Weights of a small GPT-style language model, trained from scratch on English Wikipedia: paired heads, a variant of Adam for these matrices.
Each number is 200 + 20 x the weight over the matrix's rms, rounded and kept within 0 to 999. Layers, rows and columns count from 0.

# down: layer 6 MLP down (transposed), 1024x256, rms 0.0922, rows 392-397, columns 0-255
# up: layer 6 MLP up, 1024x256, rms 0.0968, rows 393-398, columns 0-255
down392,187,191,204,178,195,200,166,233,202,182,199,187,204,228,215,190,180,191,195,196,197,210,182,192,206,211,195,223,180,177,186,181,169,245,196,222,212,156,212,185,218,208,195,184,202,175,248,195,201,215,222,222,205,223,173,204,222,218,205,210,206,207,222,195,179,165,213,205,196,158,205,213,197,193,175,203,154,190,191,173,200,180,243,195,217,212,229,189,246,171,190,196,203,231,207,159,179,194,168,172,194,215,190,195,223,158,194,258,183,233,232,193,236,220,195,213,193,210,218,194,215,209,205,158,222,184,193,176,218,189,226,199,227,223,197,187,188,182,216,239,197,200,196,215,198,192,221,180,195,169,212,218,218,214,205,168,205,230,189,198,173,210,222,199,172,174,239,219,185,180,214,216,189,178,180,226,177,227,172,252,173,204,217,151,207,192,156,205,173,189,214,207,209,187,168,215,178,223,208,172,187,208,261,196,176,181,194,178,219,237,199,202,182,204,232,170,187,188,214,221,171,160,154,211,196,158,202,213,184,237,199,175,226,156,195,196,241,194,179,200,186,224,172,184,227,217,186,214,188,212,208,158,189,228,199,224
up393,242,223,215,200,160,217,223,227,209,213,223,153,222,190,228,229,185,233,239,183,196,188,219,211,190,206,203,164,162,228,177,210,216,213,212,196,194,182,217,189,182,171,181,213,209,213,184,209,246,200,224,172,202,166,209,217,209,167,215,208,199,193,212,171,213,222,218,215,178,218,225,190,196,201,207,164,188,165,190,208,186,220,235,220,155,201,216,238,219,179,240,221,198,177,160,232,167,193,212,243,196,195,206,209,175,214,197,208,226,193,233,227,162,176,218,189,215,214,237,199,239,239,229,171,177,157,175,250,220,159,185,198,202,200,191,192,187,191,208,212,219,218,187,185,206,182,230,158,171,196,139,205,203,212,174,196,157,206,186,187,227,203,210,237,173,170,213,225,151,197,195,210,203,207,200,233,188,205,213,244,195,204,222,195,210,199,227,202,200,211,204,162,192,171,183,210,243,195,176,213,222,209,181,190,222,171,195,187,164,208,227,186,223,170,199,221,248,193,204,161,209,227,201,172,252,206,216,201,228,207,179,214,201,203,229,169,179,173,199,174,175,194,193,197,195,212,190,196,234,194,221,142,208,210,150,206
down393,181,242,212,223,185,216,173,179,203,179,194,206,199,212,188,176,214,167,235,198,164,220,212,225,213,225,225,186,194,220,191,178,186,175,216,189,218,149,191,204,198,169,193,217,176,241,213,193,163,176,200,248,202,220,209,250,179,211,206,212,181,230,215,173,164,218,180,223,203,195,203,200,204,183,175,166,199,200,258,191,173,189,175,212,215,239,198,205,185,181,182,198,212,169,240,184,146,189,183,203,197,159,185,197,218,195,182,195,184,168,204,210,225,214,197,193,230,204,215,216,187,220,141,227,177,179,169,178,163,199,177,192,208,220,206,192,214,219,203,196,191,210,202,242,192,201,195,175,177,259,172,186,198,159,249,222,196,217,230,195,185,197,201,204,188,206,218,169,191,155,221,211,154,205,212,155,182,180,222,210,196,208,211,213,190,202,163,193,154,200,168,204,178,158,164,225,204,224,185,206,215,190,217,214,188,191,220,213,164,187,170,170,230,234,197,180,212,190,162,173,197,209,201,176,190,202,221,247,220,168,210,167,211,200,194,212,154,200,221,205,189,154,194,204,181,222,195,191,197,187,251,194,168,224,178,230
up394,245,207,209,182,213,200,213,169,214,228,201,180,208,195,172,191,182,224,215,202,191,194,219,200,212,176,186,205,186,184,182,166,185,227,170,214,154,208,201,179,207,167,207,147,144,200,208,237,230,215,216,197,185,225,224,183,202,215,200,202,158,247,218,184,193,235,207,204,213,251,214,234,223,207,187,207,197,183,198,204,225,187,228,226,184,192,194,162,186,221,195,217,160,201,164,182,206,206,220,212,205,172,189,197,187,167,218,217,197,228,189,174,184,173,203,172,177,245,214,221,209,198,177,228,233,185,184,228,214,194,193,198,170,214,194,199,181,194,197,183,225,216,209,187,202,217,220,193,206,199,207,240,175,171,214,183,217,212,208,213,147,212,194,201,206,186,243,197,211,214,182,182,181,222,198,215,201,224,191,218,195,225,224,219,180,173,179,229,228,197,212,218,140,207,188,199,218,217,205,197,187,184,214,207,251,174,220,155,207,192,220,179,148,201,231,189,196,209,220,217,201,146,222,235,238,222,202,191,214,222,201,207,211,220,218,214,152,185,183,259,196,186,174,172,229,196,213,226,188,186,208,172,131,204,200,207
down394,215,179,191,219,216,201,188,176,210,197,186,190,147,202,242,203,188,201,204,235,172,200,204,161,219,190,215,212,233,204,179,223,189,193,177,200,191,217,224,173,226,210,182,211,223,169,207,197,200,201,190,219,176,209,215,189,207,188,207,200,170,248,232,209,216,198,195,201,217,215,208,207,227,197,175,156,193,188,212,178,199,188,195,227,190,220,199,181,206,202,239,183,154,189,174,208,187,176,210,210,248,170,188,157,173,194,186,189,234,225,203,184,208,178,192,244,172,202,205,246,189,207,196,177,230,225,215,170,194,199,219,218,187,214,225,224,227,213,189,227,230,203,154,194,191,214,203,215,201,181,223,212,232,174,246,208,185,221,169,189,179,212,206,223,214,196,186,199,166,184,188,185,210,202,232,219,228,199,209,189,195,190,221,186,185,138,192,228,204,188,196,170,184,188,180,225,233,205,225,199,148,227,235,223,194,200,237,172,217,176,220,210,212,236,176,198,219,244,171,193,178,181,179,256,217,227,207,160,214,187,186,256,217,208,173,183,225,135,178,202,195,192,206,162,206,207,233,219,202,215,232,205,185,213,222,183
up395,176,233,202,190,194,206,194,165,189,206,194,209,228,239,200,235,208,183,190,185,166,202,209,208,180,204,197,211,199,195,225,212,214,225,203,188,176,215,174,180,196,201,215,194,196,174,203,183,193,182,176,182,200,190,201,225,208,212,203,252,203,195,215,219,173,186,223,187,222,172,187,217,177,225,186,197,221,210,191,180,243,179,235,204,190,200,198,252,185,206,213,168,150,200,187,207,173,203,205,210,220,249,212,221,206,211,185,165,207,191,219,219,188,212,212,196,205,246,173,219,196,202,183,227,197,231,187,179,199,185,215,146,203,214,205,197,211,210,213,173,202,222,220,185,213,217,169,212,207,195,240,223,160,204,228,184,202,177,186,215,194,236,172,207,193,181,163,197,168,200,191,236,202,204,207,166,177,187,219,224,188,205,190,197,200,130,167,198,216,207,214,219,193,218,187,220,236,157,186,159,190,236,215,211,204,211,179,245,162,215,195,220,207,166,195,207,188,183,193,192,159,206,239,193,186,214,227,182,183,255,209,194,190,204,216,218,188,195,186,201,198,200,200,204,182,194,185,213,199,172,208,219,197,160,203,216
down395,218,204,187,205,225,165,186,227,176,163,176,216,195,208,201,223,173,221,226,191,171,208,162,210,200,160,180,189,197,200,179,161,203,199,194,164,205,195,198,202,226,212,219,187,198,180,209,187,157,171,220,207,216,209,168,221,205,182,210,197,211,165,224,182,186,210,213,196,199,183,191,187,227,226,243,185,213,194,217,192,183,187,210,179,213,188,198,191,202,194,174,218,180,209,187,177,241,161,181,209,187,223,176,179,198,211,196,191,241,213,211,213,198,216,209,209,146,220,168,200,175,192,197,202,172,235,189,208,238,215,169,203,212,177,185,204,239,141,209,179,171,226,244,208,182,220,197,185,181,208,175,174,198,193,194,204,197,194,219,232,193,205,202,211,210,242,187,199,197,216,218,232,218,223,212,172,250,174,214,184,223,228,218,211,188,210,202,198,198,193,194,175,175,199,181,210,233,192,207,203,176,192,216,212,215,155,171,182,183,194,190,185,221,183,192,189,214,231,174,189,210,207,210,167,195,169,221,236,238,156,174,221,207,211,201,227,192,186,222,184,204,219,206,181,196,207,191,213,184,237,211,167,184,208,215,196
up396,199,165,179,194,203,200,204,182,199,213,194,199,245,201,224,222,200,179,233,191,178,213,202,208,225,171,206,166,169,217,221,201,213,184,199,191,148,226,194,221,209,221,202,196,177,203,201,208,193,202,205,173,213,210,174,187,184,193,179,196,210,219,219,212,173,217,178,258,173,203,189,208,209,231,184,212,207,155,181,214,197,170,220,185,185,191,196,222,216,222,218,225,200,198,175,239,195,188,168,221,214,177,218,218,217,205,216,217,191,185,167,228,202,190,199,217,218,261,163,178,210,189,201,188,216,207,205,199,211,205,217,190,199,204,219,217,200,205,229,207,179,225,219,207,183,196,213,181,224,200,233,257,170,181,181,187,197,216,192,215,194,170,215,207,187,192,230,199,205,216,182,192,185,193,169,222,200,195,190,173,158,235,206,211,208,237,211,217,155,220,224,208,211,188,203,221,182,209,200,206,187,228,210,171,186,209,215,198,183,189,209,187,220,176,203,212,220,230,228,182,190,209,238,231,218,209,190,213,212,193,224,170,174,221,190,203,206,190,168,219,221,203,192,220,195,209,198,186,188,132,215,188,175,192,199,165
down396,204,206,178,196,186,207,213,223,202,230,154,229,209,166,188,196,230,196,204,211,219,175,183,217,217,178,198,186,191,203,199,206,218,208,197,218,197,171,217,157,211,167,194,223,185,241,176,216,193,218,209,211,194,196,176,178,155,184,237,185,183,196,190,194,221,191,170,181,187,202,223,201,211,210,189,218,192,227,199,168,176,197,177,221,206,208,228,192,192,200,148,207,205,188,200,181,220,202,214,203,209,193,206,202,198,197,180,218,172,163,190,176,186,204,197,213,207,224,213,204,195,207,210,221,168,198,173,189,176,200,190,235,160,235,210,187,226,216,174,193,167,232,195,188,211,210,171,200,185,185,193,213,206,230,190,198,190,196,223,242,198,214,205,224,172,204,227,178,190,169,187,206,217,186,197,211,204,177,186,223,188,206,200,184,233,192,218,191,190,235,220,214,193,196,188,226,186,238,229,197,204,219,185,247,213,237,221,197,206,210,190,175,183,192,163,164,178,217,175,202,225,232,179,205,185,210,225,199,205,188,212,219,195,218,162,181,248,181,191,186,225,192,208,172,211,215,166,210,179,218,198,205,226,239,180,157
up397,198,206,190,215,214,226,207,196,192,211,194,204,163,172,222,232,203,175,183,238,236,151,182,189,213,212,217,208,197,214,187,206,177,219,213,176,190,165,206,222,177,212,195,216,176,168,177,200,209,179,162,170,225,192,244,161,212,189,209,223,195,208,226,212,191,206,210,188,215,192,203,220,203,230,216,167,167,154,194,200,215,203,231,204,209,168,224,214,204,174,193,187,247,222,217,243,197,196,231,220,210,234,245,182,212,204,203,171,199,180,217,196,210,181,220,199,231,175,199,211,203,267,217,225,207,208,200,207,178,202,206,200,198,181,190,209,179,162,242,177,198,193,206,204,211,211,198,191,171,258,216,158,241,228,235,191,196,205,163,186,188,232,186,218,193,215,183,229,208,204,206,230,217,181,190,196,217,214,187,175,198,250,189,179,229,194,187,160,190,231,249,219,258,219,185,197,201,177,189,224,210,212,222,220,236,250,188,219,166,184,191,217,203,201,176,213,227,216,189,201,173,225,157,195,242,206,209,222,186,205,210,215,208,237,206,197,179,203,241,183,206,216,234,184,214,213,226,215,210,192,196,208,212,194,185,197
down397,164,217,202,193,192,211,177,220,199,198,207,180,215,161,162,223,196,190,172,235,217,217,211,221,170,220,210,181,224,199,179,223,191,221,250,196,194,243,206,233,201,215,218,195,140,222,230,192,217,231,221,189,193,175,235,244,204,203,185,175,192,209,235,216,188,173,247,221,174,172,184,218,223,202,217,192,192,207,211,218,208,190,221,214,188,160,208,219,190,210,239,192,191,219,196,184,205,203,196,248,184,194,214,159,172,219,199,174,193,153,164,187,216,173,177,210,198,192,208,148,190,199,216,182,203,211,218,217,213,186,221,163,158,229,165,196,150,165,218,195,178,214,180,198,177,183,171,195,179,168,158,184,180,212,190,200,251,182,210,221,177,204,178,218,177,225,228,182,187,202,194,206,168,198,194,185,235,201,202,221,232,214,219,196,227,185,196,226,214,187,197,195,157,225,207,175,178,196,192,209,187,213,207,187,209,213,176,206,221,177,205,191,179,194,193,178,188,159,253,203,207,240,152,176,200,225,201,179,198,174,159,209,221,186,169,179,228,189,247,191,198,193,176,226,197,182,222,208,189,186,225,207,155,152,200,213
up398,207,187,216,200,187,177,185,230,200,208,196,199,196,190,258,195,210,189,187,168,158,214,205,229,184,209,157,157,211,182,183,230,179,205,196,151,173,200,161,201,200,228,190,173,188,193,193,205,204,180,233,204,206,186,219,205,190,198,188,174,183,250,217,201,213,256,195,195,180,232,202,193,211,201,174,225,163,197,209,217,213,180,200,191,211,201,230,224,200,187,203,195,187,218,201,222,194,186,182,197,173,166,200,222,179,208,242,213,196,185,228,217,199,211,171,213,191,241,218,253,220,211,194,195,197,174,185,199,206,207,158,212,228,211,190,169,260,228,227,222,232,206,229,150,197,227,160,192,210,198,222,196,196,192,200,144,199,192,164,173,193,242,165,185,158,181,201,208,226,211,193,189,166,180,216,206,194,209,226,200,220,243,223,196,208,195,214,190,171,237,221,197,200,210,205,196,226,172,170,223,195,220,219,180,224,197,179,242,170,203,202,188,199,181,192,165,174,210,201,197,230,176,204,200,217,214,193,201,214,220,206,182,176,181,254,184,202,229,226,252,220,222,197,188,200,184,203,217,229,152,203,159,184,216,224,200